config = dict(
    d_mlp=384,
    tie_embeddings=False,
    parallel_block=False,
    dataset='wikipedia_en',
)
Each number is 500 + 40 x the weight over its row's rms, rounded and kept within 0 to 999. Layers, rows and columns count from 0. Numbers have three digits each. The size before them is the row's rms in percent of the matrix's.

# q: layer 5 attention query, 96x96, rms 0.141, rows 0-31, columns 48-95
# k: layer 5 attention key, 96x96, rms 0.14, rows 0-31, columns 48-95
# v: layer 5 attention value, 96x96, rms 0.178, rows 0-27, columns 48-95
# o: layer 5 attention output (transposed), 96x96, rms 0.14, rows 0-27, columns 48-95
q0 029:441489561503447446473462476447534590489490538545497469585523560490551488482536460543453549570518506536476567503489390479460479495485514577537515
k0 028:547497473495537512528527540558473409519519475440509512404471442518431518501468539481506472427504483530536462541516593503542510502531508397457457
q1 034:522545481607419513573450474471554528481493537447516440488513476485464498560525504537416542472510475502472482495516471505500456481479503514511502
k1 032:469442511383585474438522534524427454544507445539470546525484524498517531460485484472566468540475526494522514493490522482498531527523499497498503
q2 026:495557493493494455456598532513563406446440538462527503468495523556542486515479468469533512529599486559441573552504517475454466574478520484504521
k2 027:492438522538504518550395480470428571546572484534487488524514486446473499496551526522461500525394540466523460461501454525543549431515506497479513
q3 032:480616483573503464535536455526506502509521493536563541482576531505535514537499487490481541527492499484402543574516466451458512509523558436511514
k3 030:485430482458542530437489481473432456441493524485520471475479554502491522507507513510441453486558483469579437412517526556525497473486524477462515
q4 041:463468528517530530489475481476471485485508446479560461535557534462446541423488487519488487493471540538444548516492566488492527467517587525514504
k4 047:476443565445499512497504502534475507501533425510481473565436483450432492423522497483556526512483531566466544493510504481504486485477501534479431
q5 073:452463490420501529553524508493520479487554542447501491498478510498461540507510556465530510497484498542543522518513544497532459519525491558475418
k5 082:447552511451499541556492453481467505460511550471496458506485489476480495474488489495560560497488395568518522460550536501440466527498516482490498
q6 113:506430510464456499511545519499510528427486512428438545486502545512500615452491505465532492395480510459468547580450472494490496498444501523524439
k6 110:502428523454456487532560509504520511443485520448451502486528527535509604475455515447504462420484522427476544568478449485525488500445488521517393
q7 119:549517544418467460417528520504512504522498579550508563466460477537560470475467497476519473445514459426437520455500545492505400533510544547485551
k7 124:549500558403462477415514516511509482521483573549504539474475476533563469467470498475521474447512446426451507460483548483503413531501516546491533
q8 029:545520512499512549595524455561443548526445537491476472482527414460540502512496504529518520591508499493488505471572538508436517482482484462418516
k8 030:466444494496489457392469531454533437479555492520504523548457597542465488474499503472479487409495497522506476559436455483561471495519493564590499
q9 025:546480483465565521467508529522444534516451514494485509521501458557516458453517531450572537547478489457537578493517528386494467573450461493478495
k9 028:476501458546475534486532461484510470431553471519513495475460542455487547518463477557477444441510510488467398510482511621497536448553532498518506
q10 029:543492531495509523473426476520525477485498511568554518536478494524475521407401525421452557469508471493580516498490464494443556495491475459456464
k10 029:439510477497504467495582519483478461497493440409477473474526516470522488585575450567545463565487556530398514512525562512516442513505544510502523
q11 038:461525549504504543512487579479458539474470447490520446508500462489494536453478482546542504541498524537436569484444550446525470490502532488516474
k11 040:462493518471487453504530421549541478526506455510506519562530540466472506525493455477471550494458467512460474508571460466417493509498523537475499
q12 042:540552446537516518488545515494521458527448551485482552443552490558549502570486486512474496499527445442524444502483554521511494513521474481491587
k12 042:487505465556513532480505503482553560510548544542577542513560548487474508496493515499504456442525546440486540544497451554483559446533537496547524
q13 080:532424513498489477488511553516527482570510457484488548477493504524498492507534510494442471532503622457520512542476532527569517468536467545455467
k13 081:476481495457526530534563524526576480506559512464553530473512511536492534500497546460503473499487575447541501499517538536564442485540483550438433
q14 121:485536486549512471465468509498453541478488498483491567530474534445490517445581479541527579456458476587447471534429568505409526475512515513492597
k14 121:495489500527501464472486525487450537465480500445469578521468538462482556437573488513538574429453488552442484562419558484423521475492505510502558
q15 125:529495448564467427486497443453469508480535564473444549489423494509479454492467555531482521499519595560478506457546489555475488511558592533485505
k15 124:547495459548456420473508446457481506487542564484451557497432491514488445489463554540470515492524587552473496451537485542477466521559599542482510
q16 120:504422478458456547548474453510593478458533480524532452478478501522574538512533537459508443493463531467552582492503507436488532409526467462462587
k16 123:508427477466463550550470458508596474453541477521537461468475510516574538509537538465513441501479522466558578502506501447491536410526469458450586
q17 122:482471503576487547507461545443503475443493528529503547460559434553549506463502454495461532486517496491554511456561481454470450426426484567546498
k17 124:483477500588483547507458546431499485436496527535501552466548445539558510470514461510460533479519490486558505460556484467476467416429484566545507
q18 131:503517522412493532549492537433468443466521544532433522514560415523514476461473539559535463479587504582460548486488526519493546578581519479430514
k18 131:507522519411488534551483544441462445462516542530420533515559423530515476465472534561541477477580500586454550487492535514488549581582514478420514
q19 131:551496521535498485541499508543528429516481502481426518474500490459428538555581521508517476457593514535547551461536498475525450453474450462436518
k19 132:546489517532500479541500515549526432527474497470426524481504485457424543553578522497521484459580509539550550468530494470527448454476445468426520
q20 120:527497591474546455512560484560491515491473489560450506447479502544520496433510513502487449571569505497511532562498484518449511482427483548510485
k20 123:534489592478549457513556486559492527476469490564457503441477499553518494440514509508476441575586505472516534566501495511461513483429486548520485
q21 120:571502512535462465552496541475462482471454486558505573465511567462456535468405545428487444412497465505522420511529453478533483496513461456459524
k21 122:563500510531465477557509535473461489464463480554518580475518567465464534457404541432486452413498466499516415509529445481529471508515467447457512
q22 134:488524491493449538470506476490506396476562487580467460565481431461472567499617540470471565491462545432466486371479416516502456505482563480518447
k22 133:480522492494449544461504481481498400471560485577459465555470443455472564492622527465482559488471541423462485390467418509503467509489562483527439
q23 120:612586456479423483546513514497557507506506458490495542515450477497468522457533428539408535593537381510510516493507481542520494471507467519464506
k23 123:610575466476418469550510519505559520511498454507495550528452465487469524451538431539421533584532372534511519502500479545517498472509461528456512
q24 111:491437468488496502452486542492464544485579455579484536491574505539468487534444473485500449480451473519539508520479511503515500537413550495524541
k24 109:488425467486498503455483551478450544473586450577494526495567479549469499529454480485508446497442479516536521508484484513516506525419556486514538
q25 126:585515482486480525549437492521472464480529480500566438478452491526514420563505414465546533522468563487486563591540488495482482564517594516467471
k25 123:585523469489486524529453487523473462470535477503569437472451484517510421562496404462547529525466565474483566586534490499483478567530587515471465
q26 114:473507526515511553534466530479491468498545476501520527467446517496509463520511569501471556505538482564531442501459493571522526509502497430568536
k26 115:479513515514495550523466520475488468504544482489532524461452518498504464529501566508459547517537494551513449500463493563532522507517512425575526
q27 128:520396579463480515473442484419449488459507525496484516444459545482477536520489540537493458604446527491483468526483531480487566518486518465520464
k27 131:524374582447479503470430488424440485465507531489466519444449541496470529524496541531506473595447521516494462532481540483482558523485506481519465
q28 116:570508518490500547516456471494478492387516418539474454435496508527438446480502472523512513539481471507561465527510451483531517468463529529435511
k28 119:580484514485497549511445478484457492385520427540462459427483503533433442486510478523513508532485469514569454540514451480538512482465527526434515
q29 118:486463503592552488486558529496477447518520504417423506449514498488507508501544524416446467504526462525538430529500438517498522464524583565452550
k29 120:493472518591555481484537530498472439526518501423425501439508503494502499490540520406449476513513462547534432514496440517507527464523583564444539
q30 126:463553522509427492505513464422537521504517515556495538560498502460527554471490547617499464490538528501472550521496480481458517432484482529555453
k30 124:468563520505439498507516459420547516495510502564504548568500503458521562470480545612503461496531524488468542513491484493457525421489479522552454
q31 124:469529502520546473467611512434517539493537489432429485553542469521519503467480446525511459555497495467472382475483513478512524472448520491484507
k31 124:479511506506551468467607521434513550498548500434427498550524466527515506459487447525514467550494483468485368503486514496506520479441513504486503
v0 121:570489441533437458453413507507505532484513504557512585507450465548494467488552483578488532503496430533496530476403511524465456497404477486452540
o0 110:448508567447554526546566465478495500498483561407506464494523502507502531471493518426544438526476574432490447551538501474569547542552491507543439
v1 114:588480596473492423515544518512473466473542525516440548455537541560507486472472503484501414459520474513515484580476468459429566486436473542457478
o1 094:381546440478509551497443494510518562548500508484592509509432458499468532516538459537474596526486526480495505446531474482503446472535483396496496
v2 117:502526520576494477485592488532527540513528512511443482497519492567484531422469514433469500530524455413523464473537470505493424500489550568505489
o2 094:473483460474476517501434524504510490478461470530501491491494538460487461583505527554544516444471527569511500530455500487539578519493463478516502
v3 113:531493542513529460488497491428427506511512512491417528545432486466425473556444557490524503554576498560410469508531521544483508530558564464498511
o3 101:450477478446479538525509540531547443486456408459575439486523555548573501472576448469472488441452477417539514473443495459480504497474503572525440
v4 121:437498505472473516503533489417569521532564529522502506518479462482505498419450577580534509491610571443482581494481466586509521494507457494498423
o4 093:535542482520495518473457458593453470474481435471516459513556537491533438549563528456408538512421451568569482506492540455498466539494484464521525
v5 096:437461529470463507468472506454416518485552569506444530537513468531484484481463543529517526520432496492491417444410494467460499531463465478601498
o5 099:534525522498564488536524527545514532505523532514564494492478442531481584503497417507565497532519528517513560544561471524521496420504498479374553
v6 096:510528584464479462580555524496533499534532411497565473522396470518494462540529498508480542497500462441490448470518561520473472537505431449522492
o6 096:478495477519529515436468481499445477478452521441468487472538551471476485491506538490460473485486465564519511499453496484517533535460563522548481
v7 116:485555570458511516514538472506489457501477424462425449505481487499458496544514508560497476512447497476506438469467465471579552480438438456469458
o7 095:504451457548475519458456526444522528562475515538564568482477536505550472482484499396466523474474457474534522525540486563485519492522503581529504
v8 127:494484577552488465484495562455470509510499530488513591483517488474546486510436529533498536502503398536478447566480522528534416465522413468510540
o8 117:493479401494487482485510497525494430518572455470445426511479504499470536542527454503441543418506542459519523494506420478474546526474505546491471
v9 112:470459514476565497484554507460508507459431507477514594503524475526466542448521486500475463462539461554517462506495419493514524402408483594488511
o9 098:522515473455509534501439446527484484506494457448534459500439500448498465481502501497502512547441517496504527498496622488507528624547519447511499
v10 116:482496485462537458589520553505487537457530485449445455542540465489479522488548588495579489489515477545517582589464514476491511508543507478420524
o10 097:507495517546502498421452512505465502441423475579514486452466486496479500516510444519508568520496519476473485476506471489555535491446495503536522
v11 125:439446526472474531464508442500545541533531459512455533532492551574562532431518461447521430495463546488529498517510514550503467471488481481490494
o11 083:524558520479487490509550531486471471485549500442510454489518498431522524531484515577433564541540479517442468497462441497459501514496540455557524
v12 120:474490532467545522420485506535477546505433553485566522519525474535512550534468511469517540424452531431492566480455563565439415515432494433515478
o12 091:550506511556450491584503466448493433495531398504469467411480564501505465520515480553391484518578461533528466463544421458546554482555522601457464
v13 090:537512478397393532509462489477483499456518425550525471482501501464492503478452523403488521475474423515592549536508496504520488496531483462456449
o13 116:496537517510574501531514540492543530515551504518533519496484420532504553451522502534509496518528555472467512516527477545486497426476506501424533
v14 099:530547499536463488545549433534419522536460415514464574556487548511519513466481542544536560475532457543503556495533449545431428467493446551504471
o14 087:495504511473587502506532544491555529481519507549575495499528468520489546487461493493469470517468564440515508477498515453522549459539525430426522
v15 104:463495564515456489527471497388508502462511507581555462446471520527552541515456568541507474486408519504505538517483585451433498451475566552508491
o15 096:528515464519529474503497512584470476526414488420442502518518513487463439527513461463445503519564455514477482490523463491552499521527512438533462
v16 107:470485504493491533523448596419579455494501506452448530499511475515505521438478546559448557382479560553501485433550577469479488519557504534485483
o16 091:524515556497507505524522415536508552512546505591552487530476518491517505489488489438559447593499522420557506579530413509511538439440507478547478
v17 097:453478464621572433536525471466571477604501530443502511494438530454501576524509528448494502432512461498556507504509508465544476449451393486506518
o17 108:527490525401491539498507527478479540433571494534542488498492414538526494453493488529552515574492555473462520503522447530491470474519566469432521
v18 110:504442503475451551497529511486524432508460528557487484520499504463535567586490475487470531411481498426475480491513395432466473460507521481556510
o18 106:539505463508554467444490448552558591482571501488525478494526533481505445501508517545534482503549507582485472498573555523476501501589477526415511
v19 125:490468461541494531457461496522483477550536525429470546453517531458499430501491548371450519416539564516548501470490532459546527484496549475486510
o19 100:562528524448470485555525486449455523479494474585514473548526476518492562482536450622500453566481446492521502509492491495517454556494451450503481
v20 125:515532521518529547472521456407512568510485455519556490507516431520544562470541444493550480483555517513391531518516489467466484542492521478429441
o20 103:504514462497463493568474478518495573513471429484474578475509537489427499559499496529413530519484488526516493422494614463472521466463492444517514
v21 109:498433481510492557484499524494432488462496466512517509468487462528514526479483553448497517478510509596428454468508507503533536514515532533469556
o21 096:529514500458528463465576466505517504486514491463505408536477465554472498487460479527472520514519516535525501506545488561503480409492476559465412
v22 085:557541515482511481531501491525459542503462523501502467484435435552456470465513516564469465508503551556487504437494576551508475580516486556524509
o22 133:519533507457538517534522495479530508462549492526534507516471442506514565455504490500534523506504524462475532495537482531493490433483511467402508
v23 116:465481538491461484450513497450515480495502525521473552539462469517480544519533499503499443463502556492494546398485459451530394450526458471480479
o23 103:566539437506523491488481484494479546481502485507545441454474491534532502462524524530512538529529493510447508582483557527438557552457546474476480
v24 110:487561474523480500478528411486464509414511505410494510491486477464480598485530519523517531547474467494531530528439553545407536472513521508455484
o24 111:493447501514497514506462536528527497536500473530538541507528489512523452521463499424508477460567526518534419471487429503569516556523456490563542
v25 110:511490468482468496504463463502486516537559516606473532496438482489507478541549518516516446429544504510499513534504466476499462567525558527473573
o25 108:441506500545421477461520461493496490473457454449464431451546548511513526471485453434356509602495517513520499531488566466514524452439448495605466
v26 110:530486497485450505544463547500521467462474487487564553534600505488520563479496496536504424450488499484475554464540489504471486446582452401486519
o26 099:477495473497504517470519471507504495499510496443433481490499554489509397562466474512530538553490456485484455523465509480488488576452551584562451
v27 092:512462563497520468485469497534537420527576469499517428573516447529549442544468453492462536510424554516440533519545508540483537376524547471482493
o27 092:490508496482526545520527483489515545506475473546510538495500473474473518479458559560539489511504524510534485497522455515488518477460405535427529